Part of a small language model's weights.
Size: width 128, 4 heads of 64, vocabulary 512, 2.77M parameters.
Architecture: LayerNorm before each block, biases, untied embeddings, attention and MLP in parallel.
Training: a variant of SOAP for these matrices, 100M tokens.
Each number is 128 + 32 x the weight over its row's rms, rounded and kept within 0 to 255. Layers, rows and columns count from 0. Numbers have three digits each. The size before them is the row's rms in percent of the matrix's.

# layer 5 attention value, 256x128, rms 0.248, rows 35-63, columns 64-127
078:064135107116146138154092082171152147129122180092132159100162119162100186070136165159102104190093152097132096136117139101136164166133176156124109149070111087112124123137122151129071177082114111
093:179171161193150119131180093114147105086107096102170168168106157154104124081125087126118146153173132128093143123204118115130154057124135119045124103137051152128128095102112093141142090138054152
083:133114145137119135203137191135128097140095156115137143178094148173185097113120104120182076107072124082102109114062117117115072040116112172148124119168161156120165109130167094144142132138160174
081:163118098142093151126211127091074143073109102140085104154126128139081170160122147113155048086148118100066160163166172101191054075094160166159100075162112092148113151189130128118170115104119161
094:154074097098128190155150124106173124109100153102159169060113143123167127119117175107171033148067111142131147132180102114089085056178120156094100125137178098136130095143082105124124142123142119
089:147124154171142117165163154199166144135145126109184140128141149207136128141150124107116142153108099156140143105121116070136158138107121124110130147143122122141113127117087139117157121119008120
076:162140121162117133195111125134117106145136112085193168174082095140180102158158118106216143114118100101151119122095181122059126090122117082105080141169144055135092182068121129115178145140138114
074:116100200105125144089155100172121153102146137098136063100159115111069133150137174112144131118163099108194128151129180125169246125141150140145178110150146098109159090163109130138091153136092062
089:148131098166170143131106111062071139065151126097106135087084159115161179094086106190155130151056157110124112151174150109067111130091140100130100112088107124083161087102135113116143137120145068
084:117136120094143125154158145133147131169123126150119102133125094154188144143100093119100128130165138094108151083157090125118163152061139193084159176118177086136139162182151127132107088092127161
089:081105154069177157084080121126093112064044190124141124075119133109121106107088163197135115113123124166135094117112171090130098086109159177104137101131142086154121131123142112107122146129107113
081:131164049139120156115095093117155155112139197183145206144203134095118114099138111048144126068093128105111163173164107131171102166152168119103104139172123073141069100157171096133173160136158074
083:118158149167110124219066168152120127098142143157115107152116136117116122155089058172090119138146150145133087101107127128064123092099108133138086057103139095146086125103096147139034135166097085
090:127151124087132160171167117101169139083113125133073111158144149163186118093137077200097120109078162125121092145117159105115147081127067121181079162124115173105116120114085172137112119126136139
084:117113233176166127115128111123173100195111165192069081150101132160117100100121112145112085163150143172159122124157132115105066112168111134116162113178109135082175151159187116165191137119174097
088:118126125147091096130132142154106151138186131121178135186185127160126142081101093108139136127137192087140165149113074134141128172177148116128089112160155156080082122168169045116151142120113158
070:108117152127118174126160087153131132155198143086172149170168067136159144119150115079100114119127097148186149119102101107175105175156117172044090167076141113117131058178085133118112131168172096
095:179139101060166136113140089088115186133084112101107107148074113123163151083121140145142114166155098138122068116138122118173121072098159119093141133133119090135108145109149124106096179194130136
077:060171140159138107105088144180094099162149101126213135132142122049152104090086151184128102076135160141117099118142151073099121076154110082104068109089167103117084182083123094151118175117085174
082:126089071038173101120138132142099069155143154175117125133152130136105101110092085206147143124109128158084112150180152121102120153098130129070134112096150175108164113145185195144165081166163113
086:151112094124158180105190142153125124203119131159109067095092098114104179175147160135085110145073099098126142145113134127126070124128161085073233167150119084100170107111148168122157161141115089
084:163125076162120090172136043084119128162102104142155113142090173139091131162129126133110144143070131153130167180110100149121133176143203124121123113085108112162087115130125136133102145169103063
095:117183137084074171116085105077131117105119156088182088147110157110172158104124147185141170091129169112103083135177152145171151133077131144114073162131144092081123150150124097113119160150123103
083:131140117110143100153039154179075124191141089124167123080143089146119113145097157120094144119112109176139144197072153199167132097149139097103127154113094097189129148145113116163160093142121132
090:126183109115145079142154120154185110155112125086141110130094158171117091105089149116170160176101156123064157115161158098121155079152152095148150100123108161093181142151133071156116168098103137
078:182154133136102127083147108134137218128112114088141122145098167147074136121042193089181128132132140174096104130121092123145194076094133123134086135203160122153186152122091157184147142128124151
086:148146161107114142143117120165164141137167090108134103117155175158064130140176153131132146158144122145114167149092126115148130155141184097182080142114133108086113132075128147149149129083073075
084:136237178121165160126139124171104096088199107169087171115141148110106186129174081102044156173119139134109130097164113097110094098150142148131115134099153125184137092141188118162199142136109125
090:118119127164074096124195150122119114167111143097163133074116108151100171098162173169099046116089109104093183132075090111115073104124116115174131142159154169132162102135145084163119123101125099
# layer 5 attention output (transposed), 256x128, rms 0.223, rows 35-63, columns 64-127
086:159137109098093173112107126151134115099090153145135114079105089140128112112133133157172129136102122033090068125122151095138159100127127107100098140079092156082069162072104121179095105131179087
098:119185047097130091140157152109110086137132107112135127110174127114082183082120061150100139111142164119093113113112098144107148171113114090208077105126082146092128136130137143167170146192091151
085:074137150156114142090148173175135062150126158141134072184160158102188098120132127147210131116144099121182201131116156090129100146138120173134107123167078147172154148087111144104203197106143117
084:140107106102181110104201116128138121121129152121125190129160137052120109123121150126108126152114144177176148149119144127159062123151119096155121094112150128103144116107135121124159143160199151
097:114125109154063174099196139131085168151077126092138131131116143122098132085118179152169106171077118158170153120143193159116161162169111125088052117125136086113093159079070113130137173135145149
086:094128164100118104130103067149111155081143110167052129090115162186061135123157094116161110095128170117154134152189137126146138049137169142098106152082090144090138157135127141088112123071112113
079:077085128204128117128137121131111118155144090095072119118126086154209087131115100119120094106142096107102144153091124191135168079165150099071110133142122122140170135108116124094145154094097124
079:186116177130135152149079055062105133114081109127127141053075073120115068162127163111134143112116131148082139139156142145059087061133108123180101125159107149129095139128086092112057102142169151
092:109155094159096167138115100157166096088087136064126155140140124142136167115178214174145120111140077142087083195151127115130115155099098098096091128059152119142119152111125104145133131200197129
090:087105107106174069088149166130135115100160116136130138132130179034154154163074056103119185137112107117163123123121137122137146100159141144128124155179081206108091089095116181087104101093106091
088:128148171128089198098164131165101120112141096128121138121108145131070126190118151144134122132105113130154119095180160181117172119139124099144145173126142090107130104125099131130091147113092150
084:100085138141058120114171091143104106105114163069105140126097124147177111094158181109126153127129180097155128090120112114109168108182129092101159090039157048088134116121147133120164112152169166
085:090185106131123105100124118108119180140126097138160107175091115152153176158118139169117092126120136073153136104136126134129091059128183164081160157177147095118166106195100118144118200141111113
094:129143180121155121127109167150127174158113150147169104116105178134104122138174146144172154142167164074101158125140106070164139127111125144083075156094119114107148140144143152106111158162184145
081:132112091129107140185134158109135110110143111124130088125125145131170078137117139118130084146131130143168104153104143114124148093112142127186140090123167113118144109176141127162158143205162134
100:072100199117132053134115110103167099137120168146077121144156131116098117164120051163125149085117120084147096101077133111110100133159108164166146090083121173113139113154189117073180159137142098
074:128163140072119133105083095161119171112123133158125112115015108156102062077157080143084160138126204095130131152145136118130072091122184130185075100061087179143138161170143110095155113105150136
095:150180113125173129121154089108153186167145103136124148115128135119143173107112116158095110155146089061167124112113173143162132203064131112068075154121118062160092144079146103172108101140154165
084:113136136161149154130123130155097118107140117124156138140100115164169170182146157159163107146113097117151128183166194149179164116165156112136088123134196164138184146154090152155144174171136126
083:130119150053102112136134114145138114156131107076141170124077118191144137108139101125090153083126132132077155123132124069107162172097146154090106165143050123133078133130106178074076132122139108
089:164138072081154171104152131147111090101098121071122183122173101131180111128127086078139157101138149141141164180158089099136167144118105166102109178108124180146154137152151134135112112093149108
087:128184114072183136132087076072136119150139124124115144146113130151135145128101115118107149150094140112119073122108140148148163131111100087058142142122136059091157104121151123179114077087167170
094:100176093155154153089125141096159106135096118128140145123066167119074144131101104168159139163155141086141129128088139099176101149065150104095129106069133117172172092111124138178148106116086126
087:157081125192094187135109097072103174109104109173154118120092094159143102120113123112138091126177114139137123152147148172171150166118148105111189193123100135098158105120117154137108137081087167
088:114107180122177140185122157105101114064129148181172131120196151206133113129136088148111077083120095119157166131127186136143114146125122176173110114095080164111124158131162170168133136139168095
077:129110097153145097124171078131162080090137145120130162112145127080113113137112136106163099166133100141096111155196116182130122185104135075175112113125047105111082142128180198170154109123099149
083:182075171153164156131115165080085171137160078158119176118124103136095120175085166139128147146148188145131089103165094156132165096142073109099165123134116145101134119159118120140059160179119107
089:135108103133080141112176194130139140084088120142062094140119163047149193154174041153111130095091186062160101132116125040164137126112057190072113126118113140103141094179131146093099093182132151
090:105136116137150107093144112133099101131124144119121184137162136106080160137128166151169138173148116140172148125168144109073103147205143164102101112124127112182134139119120083111200218123110106
# layer 5 attention query, 256x128, rms 0.238, rows 64-84, columns 64-127
084:127103089036122164112164150095155131074093154084160109162207135128108136115171156111087110102047130089158146090064117121145065131169108111120141138096123169110136137124167165159091108150096087
075:142158128108104108148163142111165173117053125093187097116162128071139075153151135084163101127123163115192077190110149131159089097131134068083206128104115124118150149133163158172136124073143103
097:129149080179194107158140099059155152167138158150107135115081142133148146179092138128124170170152125083114142186167172103080145118061178143144093091114158125149114194157145137138136080164112111
081:098133124084158151137169094106148134124089108057200134143139182128145126123136091119185113150159113154125083099131139170142127080138155071075130070092085171181119126125119192143125163092129091
077:151146080181072159086087106088142124136093168147137106159128117073066147163103122132208120105170169133104107172198114078094108127152110117119157116148129187098109146143070088109131101101102203
100:136078163059155190081151104090145124081085089170102116131188144139108155116116106117077170125078128118106125169128092173172110107138064165116177161121178119128141101151118111138059115089143161
092:182105126165094114124134172136168114170128201104124144129170138091119219078130156180146157139091168137138159198120137100111142154171122160171137128178140154163109183117182150108161137169061143
099:102075102174143106148170134158153139102107173137171120132178164139109080165156149111167107117081111124127088083122094143144144082176114144152152096081178154190111142115070142059109124153142066
071:129141089137143177128167167133170156098075162104096119184150139103129157146108087138139213147134162159155109157162102181107163147174139128139121132092105140105125120123137193163107170096176135
091:121185118171145074144111170098148132153115154141129107098095102072184156129054123158093150148136090160088114132144186094097115087123117104055137081092157060173084130181056098109162118123109123
083:074091137125172125159138082174193131162130126119103135139026143136099133154090133073159164085076181110159158101153141159152190118107153122131153132083164118161092109099106181148142151128137132
091:142116078166063116157112156115098084120150189129078187129128152143159142103084097142121126149150150109130203139073101127103137130123152181126140136124085143148157116088124099103112073140042198
099:100141127097160179083117062109116146112085085114159147141115110111110078154113127114114171171086093086139078096107120118109165155110135079153136076137201069058054088099084153130157120091112108
086:121170124145169137118086085110137126151114112152134154153129131174158084161108094188194153080149065113119122156122161102191121143097147153111086125147062113115136182120105138174109148180118077
094:131109118175114111157143173117099114142126178166135071120159168078165184163117148163163095119065182085133115121157148081122106111111105155151119126153150124130169164129168206125098144119163138
099:098124098139122114112149170104158117112179117165105103087090111132186120111127167150081168159139111154126084103180139110133117140051125125161131169142097128104188070102112125137156083111125111
104:161223087107128128139143175167159122148145099150110131144107185091108158114140078123123114148170167141101119171123126096124110157151168189155080089161184144174105124142170137131102142125130160
093:087177132099172160100142122171124018086108171087129100082161089117144155164199139090110090097149162110098125109116133073127093080079103125193126122155111115095150157118099050142137163175116113
094:184116182119127082136159123177115143115124131081109140124156175072169191140174127105132152114095117135152126123108186109159158119129132137091201143130131121194147206107178131167180190096135095
089:085132116141122109182149098166160075087114128078090183062137138153152137101168095124130160199143094130088152148107098197142128148114123143107149123107101073154139100097192143149140158143185167
102:146104117128141143167126158132127131166186142082174126206105130151163000126157104111118103123124075112073107095171106173135159128135126119116156108086157120141155113096117153136152154117114110
# layer 5 attention key, 256x128, rms 0.239, rows 64-84, columns 64-127
080:156095138114095112132155171087146132073161160057096185119170150127158184118130111155106174169105114113173134108088097160137132186153150107084172125078142105090124165153156175147090109118177103
088:109167077085102163123152088162130208112106109091138118141195085146131147103180048100123092101110155170170140165083146129122113157148180143106090214123126145103154154111163122083135152123141160
098:182079098145120134086126081105110137110174117185156124118097115142111109172146149133127149174093080122129168149145142148074167138090120132147041069146140087135102094111093097143088157195159133
115:080092048228096130150103099087114107148115171166112134156126172141116097190169162132180127158174145099135137123130097124117168116130105148121085129090129109124106107093098194134187130160125130
107:086126160084135122107121134114192136071124121074161126148150116091132156094145070142123139075103087153107112159129121127087121167133145122159124096066142164124103159140126120130151136128061109
103:144179127205082128095194152134119119150117106149076148109111107152059099140125110147149164188169155179129095201097150106092085160164130159158138122146167143141162099111127110108098147088120147
089:214110115184111071146150155165122075115107149107140186172140058189127137114123147142159161110117081129113101120127089125111156130158102142117105174160119137171134170137173117107150158106105102
097:106089144136146112217155148150135155143098102135147127124138154079096118198098145117151069157165080138143166116144147120128097103169141134167124131120140167163123081165164120058127151114132125
085:172115090128172149140091128089053098110130120130066134134125092103135165141166076076136126047174155083130096136083115128173133207125077145085128116147145123122112158147128126115121111116121168
071:090099133063140092104081128133134104209131166106175133086087158130159109114123118163162139133068170117101124124124134110112100120152146164164086161087151081188124064112129104119080047176083148
087:145110191149182124126192151136147148137113129152108128166164136150134112058126141147156131173136171153170137159116131173085110117123113147135124127083118175138126185117181122126121153089169199
088:160072093085104167122056156128081134077129173161073142116133114100117079129109119120098088161055155126121181152170157144084117111144108131098071177141138144122107087142161112071072082156088115
116:109094201097171083148123131104140073105102113115120138096142081146121113087168123132086145114093091154120121152144162085135120097110109101136163117067137094175088142103123123139073137145110080
094:099125140107113082104125158177138104173163040097150137097115110126117136097138135129129086144162151155211169121171104129099194168142130112156118053128049091133093091120142123120098156146081086
089:103068103145123150162157038125181076163145073123127115162137119163110179123154123132129135154101119129110086091117099103139066041131125136139135171080122109142170152103148096074132193175105139
092:144135091170105153081117068098092158109131163093100157072080091139125163167089092111114156099132116132110128128159149062153141121068140186123096083128112097126235117062173155085098124102129062
099:132173145159125095109101188094186086127152118145083137208081085097136098157161162149087117122098188159075111151061134110133103123114087112065148101135106114124082145192141100198167158115079115
086:172133084140137158104134073123088152087120135119106134127101141108110082114086163082148152168177126142167102124088155140129018175137128105157113140090128179099096154074138135093083170158164100
086:065132086118175172085142164167101104173138084098152146127180142115186149103119119105138198077129159136139089094136126155157125124156124124138144134089124078173133153145155112108073100085151124
088:093112164077186139165144145129146135063098135197073110131169129120159105092038115098146168082155149136178163148119136160135118104137125151129159146109148132146183117133137108082101104098142143
103:119095166089049149131151159152136179126207133170147192103120142100115088131141112124137168097179099100152207107074134107154143175153123179129120063123124144148178083185189101145079132168088141